Each number is 500 + 40 x the weight over its row's rms, rounded and kept within 0 to 999. Layers, rows and columns count from 0. Numbers have three digits each. The size before them is the row's rms in percent of the matrix's.

# up: layer 2 MLP up, 640x160, rms 0.108, rows 605-639, columns 80-159
# down: layer 2 MLP down (transposed), 640x160, rms 0.0971, rows 605-639, columns 80-159
up605 048:526499509485403419458461465551508393484458565396510494506472482431506534458496522480572495484549569460481480453509519478501540508510576434470427468565531491461498526599501470495476482535450520482499535455503523513478426491473455520512467476
down605 031:474464532556460471556560491496522554473562545575456473500464468455531510527461494512469481480550452551453533516557485464555517511446472428476469541471516544579532568499463503558466426518458482465449550563505531546469555547448469549536500491
up606 130:509469494425542469461531465466506494487511485446578545510489564505455450538540482527535437498506573515476480477481502496445497442522474525527496511527531462486565468545485474488529495524436461562512404425443462497522443488491563480468496483
down606 130:530524532474490520503526543486502464470492479537475449496443444410477470474522526484491499467543461514482501454514552419453498504498474469519535533569540439488453454451488406565502488531532501564485570482477467492471559546505440489505520489
up607 101:504522567406421496506535490511545479482443541469446537610501444517535473481459547547555452517497501470455417467531554461448498496514516466475512353560472480471567504507498491512522542530464514484552434489479508488474506495463507484548482488
down607 104:506470484547475488477501441483558508487546459549562535490551513530492503504529444506452457500522507524509517533557465460508532534397481537495513553398465568516504552430491521521470469432499502513544544448495540560504549477584490504483496524
up608 127:515518481454487550536482476524485542545410585474434553506449418531514489511505521490523467434546504508459481439458502532504547443525563509472471373481476466489580518508440485481523530468494462512492482537479465498528455505504590458459470426
down608 114:457475526541469484489557498499470586524471574510514514527503474516446494468524477411487534537510432524529568511523503486555437513442472520573520483478509480555548524491518442587473552461540465578458500554494505471500473479504542482461438485
up609 054:500524526484517454434488559552505455478404576461508510518466564482466553464530506492539541529487558496482518427539498564495587559566537497427431477567550506496497545551495498493484452490480526513509448498506526555535409508449546459463471469
down609 047:468472540513525479480466469571558446520494460481413516518551454499572544460550413507474465446548502499479542554473531559487422485493494528497572454446492501447527504448428545476417532526561472509489598476480533526497519461581450525512452445
up610 140:533501473485506488413479532457491495450492460484480425538501367502474487440470474484540468501524512570556537477521468489449504536521483523484507425549468461504513465529481528479443493468436507524485517456533521515532494457480521482501493360
down610 141:417492515443461485512438553480510520517500490480489487534541480499513450442559585527559550436494484480515524557510522570573490514389494503489458543555511486488517456447503532580550478502576505505533473524465501517480480562511544444509510481
up611 107:484481493567546495393572504519540505461391489496441526491491472533501444494522548505524459450509558551478471453468577453452482525546554501465475459516496545514496512492512456546475507522475486546488515464473525509495410544482474454492586447
down611 105:498538473557514498526436447483484496539490511528515433538510513498560556523521476552521557418550467516491482473604479491502514530476540507541556569450512481530513486462425515495520488621551478490434546470510565504519520515501523510575398550
up612 119:517477576461501518513525544624530514485493475466483447531550527495497518520491504532410488472460510420465407470516496547545465520522503473522506530506469478471554508526521459521449528463568521504525468483536495488522547513445420538491491488
down612 118:491480542472531496475451511545488496511574442484493511451399480435464576461491480484536584483488457478538545492535553567556498517503463490559512468456488484476498505383484508541470523521509505516466511519519491480442509428514520556552490469
up613 054:558469590476524516432497460597463470564473516494484501551440484448582542472466540428528485469478543438486532527589515569482522563522557430494469484531494450486465548585501474515510574549482472531486457462549453457517461447451521561539495526
down613 053:527462519469497524465516496535510455514507496475490484491477530526424519476449490486578488497423484474541476539481524508426495389487585592441471486532453492535447487520512526471461495476494470548601476457470470546500491507443511480538576461
up614 062:537558545543444456440501497544502421468473493432507515540486512524450546500557453447522466480501503467487492449506505538515478519562536498455467477554492493495457530577513525546475494520480518492539462501517518531573419605483536518536448482
down614 059:521534491525540505534530499437538559451642527529534518396525472507508516525524522536506512494486484573521519573515496381544514534428545545547539532437478542520512542473490475462518497486513481462465434508528510452548514482455511500456517500
up615 043:502544515499428432457496511538462490420452498415508454546506442500502503473471469508562523452463501452455487439550500587479612460535523491501423452566463509448492539560426476477533471515451456457510500462462474480544412537474504467536530538
down615 041:433542493491563415526489520483487485491503535550530536514484541528516496536473516386488571449506529540440530514445475449539448527552529523491540575517498490471459536496516500453509516505562585467463513558530526460500501520451466520466498519
up616 045:526549559498469429447517533543519395491465541435453486547500527491519518504518520407550519455526528492471454466475501531526538492544521464507450525503445488453467525581542497480571492491473483537546495491516430551516443491447522508531558522
down616 035:520512393552472462512500502537542500514527398471577506495450497452566569489468544454483470497458482493525486477509433495443413556462480511578486591525447447462468460493472565453490548523481489497454503531531522491479452444427448546516516469
up617 048:536508501545428433443522466540481469485493528423439487561474522513503520434584515468602532489530513443525524448548521549487503501520525466426463496559501548483491513566459559484531541422479489472503545496532501547547427500416476501521530491
down617 043:523472431550520512495534495459530482531546437539563465513503500494452491493561530551460574551504512574502483509466465489508583495458450579493511520429586506491450491459502510525560476514534525549423588526501456476527537533541485462533441544
up618 105:531517597501467520440471476556446512440465473461573472536510457488448547505517455479590505458555537504537444499503550561488541522521541461496479424519437485480488495558451480470500474448460442511472478509469531504574449468510534474474458481
down618 098:469465493480520491456506498548500584538541500512475516514518506520568480511487488464477483448460457606508468532380505477458452497519495549487487577543487549448469551538539522544527528502482478432510472489465617542548515444436530485496551495
up619 051:494582529474475411466487478556419461529424561428493450582507479525490493496489476488500501444501507441461464455518505553536520525543523452462454439578478461478536529574501449512507554492476486512520480505503507494517479442472485501518504514
down619 039:485409437495475548425544509507550497498567486540482490471521491530471460475542505508474479555502465557520585496489500444517472493450433573534527549466526489471536460426490414510491479493477533584529460536487506581518529519613538467529504512
up620 137:552545500456468409524549463464499476496498536429494598507505497510526553482480489500541476441461506425515383506489470502494539438487539500360483493535433453518491465535522459479524502458467516482550522506472503499491479493500516504515502530
down620 135:535505538447527524505465454585530534499591496445528482466444570594528518514510488428496600492524560509534494476562531473491491444521506441559551431475506542464494462486463424519431510410509458468484463499441434485438541468481493530456498494
up621 060:498558560530444479472477486522471423504450535413529506529498537460471582468570460475534541506522509467520456440470559544473505508535571483447446495578418536455487496638521482507482542489449460548527493525531456462514411530443478526528463426
down621 049:456463522509526549409433504424527460524445530439521505472501433475509463507496565430505496516523498512486522506484421463522499389469502544488483517423502481525507503493501506531505515536547489511513538485492483402497488497558437482462533522
up622 111:514563570470515482515510458510475515560479544511526471606525476572469463510530483459520442519498485454461506458541521533428475576563564475459520471522519444510454507541545499536500512514487491502520474448508479529437513518481528465549477556
down622 117:519462428534510515494532479510549491423500412528509489521477509472478546444506491464528492447559512550557529518498522484536505483420526565534428563489460562537502516513472447475495423451465480477511520504422482500505503481569457483504491483
up623 114:475526530494514403505493468487471527520493498387522447465531481466455569499430564502519460508520482417492482449499436540407465479519498502476495504524497542485584501548473488521491461484507556419540513529525505518528442523513507536536490533
down623 102:481467451542513523526476524429511436483487523514551497523410412432453533447520497460513543455515521515543528506441484534516455467466398522509469506503502515484489555417502500522544455507494523486489508579522438576554508535579479483484448484
up624 119:492530512542477478468453537491502498543516473444472423505433516498507541428558461506503524457484458436532553427474463540501532486537538485571468487489508461466521498514460556478521447462432438491498492468480580569507432482453504509448525418
down624 122:460457528451466456491472483511487559539469539552493443512531519500482461462477463515533477449506512534478502404479499546459508481496548521508486387517453472417499539456559565457455490484534498515522513516495549402553499454473550505531520496
up625 030:520538510499504438444560522515482438481464486456473499582439483471544488485443487502520476447469527485485462406534505590518502540446486489461462454583489527455556545539525514493489478479511453509425466557466427495518475509533508593575403434
down625 020:478506467511549517509507470524485508478486515507457485601469469501475441528530499484460473448535454546496514505512470489486488508460531450535493518524491548607479527477508433558514530579472492503506521457496465574477534456521501546482494415
up626 137:472564512578519492524553559444486453504483464420429497564570521491560468437507509537470534485542492449505506486554467622488558482513524534475471528537429513480523408569491503546493496499465487527496479519522482518498485478514486534525522491
down626 138:519500482541595503484502471555547486509556489496502600465545547480531545449514558491469467498518467539463495569409452544481466548504522566451497569549424554494545488554478451534526512494443506507550502557497496562560503487511486576546562477
up627 104:466522549450449471522494569466503507515487554380527492542525485474458614575498534509502515481462477467493511461463460560470458476465468513498476462508462456550531512597469544534514509489388537446533499514480499493500456485508514525438507442
down627 114:404492515457455505504498482499496601496445546487513545524586525417515462475472534490490520515464489421545518510502506461422499488565435474440511473567477502553460480487505510446492500582495543453532541515540494460550531544430447542514505502
up628 052:501508579498467463486518496654519435498426466433453497522485524524560503497551506548567518472487532459489462460450542559469527550532531475465482481624508506525492541586507570504540506469483473464559477496473497533501468467447522518482493503
down628 049:496475521508518473576554473441474588397497489539503584513514557505553530583525535486495563538583499479480559516511450488453493493492525535556509534495557492486491506473455508508540472469499472519489576515528454467514544472487538530474461463
up629 117:523490501507472537479451462515460489543478462510523518506516562542491502438520513471573518479513582470449510401607521508532538536508502532466514457484495475463490502548560543475525508486549505448507516434503537489535494456479533424471484601
down629 127:521565483512493501505484531473519618524540530519443522464576512511478490530476564510523521503552468515480528423443532489518461370508459534508545523467524481423534531439537473514539505472552482584524480515481469456506523516545491506507481527
up630 119:479582503543471413455547523494476469466501473500500547517563526510433589504496462496512498437467471514420416459518482477431585450556549419505468460564492467551432495519451472479523538473494482503565480507495545562481492477483594518516534449
down630 123:423473452485577506469561528437462474528562454521464477481510462494505474492452503524432472491485528438558486514504532512519564439431424486525508468475480520517440488501478474521544531506574449511540535484489457534489507481505462439399487456
up631 058:504514577516462487457494491526494507530470503402496516517542506472472511475516467481550467483510488498506444508543523516553537531522556445460439400556497539441525488543540541533498507523486444502531575491527542506514435489474479473511540460
down631 044:480527512481437485559483463490455513511503538493506452534475489492500476510535535511533537492534506563546525525489455484453531545445506529495506444505501524648463450527448516462497529518474475473483473478515502575514514505473507453505457509
up632 050:535542555534457494444514516556454435475426542388482433549494515524476518470493486502565543441507549479513496482479500560438520489511523522469444500542484554518561477535509519542534532473492468476431487480460515515534432559505512428531501433
down632 038:481528516514517584452415501577546438460540552386430495510513542512577502415510509548455543449543524455492489474478522517579499447498507517519513520526496518481473483544450504501519498493454482626582509535475510526511488526574441553447523431
up633 126:516512544462488483531579528513518437473475573465471552531496539495477551543521489513544512441483487434486484495575501570502532565506544455522448465524432463473482504490499511551493485503495543411528468591481451447495439448501562502558498480
down633 125:513554514508475526523559550498478557498472496529527516527438462476506446483526558496541494515441548452407512484462488541473430473502502550443489541482561509489471508461441527472480376542525509521553456477546433527500534505546478542484520549
up634 063:532552514510394489483471430518510416506475486379502506523502557470430515492503468466586481502465509518466423447459508531455530480579556511435402504556526462510509492573588458500501527504447480572516454461474540561466425526456540488463513525
down634 060:448613525479569518487500513508528526481600474475453544423496503515518518497517467495536568530523533491535510520531516463610481507529471474530577510450466567513515503503410485482481524533478551472469511510516529526520556474524527509496483516
up635 093:470560507571440490490488493489496397539479528451498545516538546485449531509427515525558533452439557455466519485527488570520556527508552497459463511537463479499489502498570438506555470538485473483493440468470464494483424523460581459530444497
down635 113:478520523493497584503443557479575495462565540502512536475481469519571514473524473485546501413573462467531518552484486493587465487529597508547526541482475554514445491413470507504465477537534433485461543524548502453516549493480534521470548527
up636 151:490471513539448442432428447542431501428439552468553530493442472482485485459502480481490526513537527436567497485560524582503523509546510414491444440507506479527564554500429534542444509430477496500541498452502517497491469534499465492511521486
down636 139:432488541532513466530464470492471433435494537535505536542457547561458461521480482506485557541532494512588503515483393457576489481463470514528509514417496497581482571497465527487451502493475527563542516439516546478480497560487480473461530500
up637 043:581521479514477457441509523614489461488468503466501428537530487509465530392495481438500510479527528428544411412477466544509514482526520506432462491570542496486492544552458540480506520518489502461516487472506493550554432451507555526527521502
down637 040:447544529522472528487500513446559508470545484532513560520467556520518541582498475461542604515542454471545500550461513482471539541547526487587498474457505563509430530445442498574501498516588418491442508505541533479414509526467450476470495547
up638 112:511533567519537514503477445502497452501493457510529407555557517556450512462541553529533547398524522497468440433461461517486481564494593531556484519468466491476509484500532538537544518536566544499525509486536557528524471461460544493486445486
down638 121:434528480541466534481546521446556555517557473564410468478553550576488473556491526532524532520522490517516547452487499458555442447418428451506507523488560552444552509361476460521536438448504507523528468545489501438548511515503481476507509593
up639 115:467525553530504477514470441499506468559482501494530422509496539441473490444532567542538522498508483459467451476495499499434510493501569432466496431538540497523467466579492606511498570531567459523513551458567498617485463495475490522485487442
down639 121:525463504513479528413546491446527492467562433474435560454550533421443498515448511533511441445537556505567555496404524445451448515480455476496478452533511502564494531509511518427480472479553500498472530518487512507453576485500483474456483509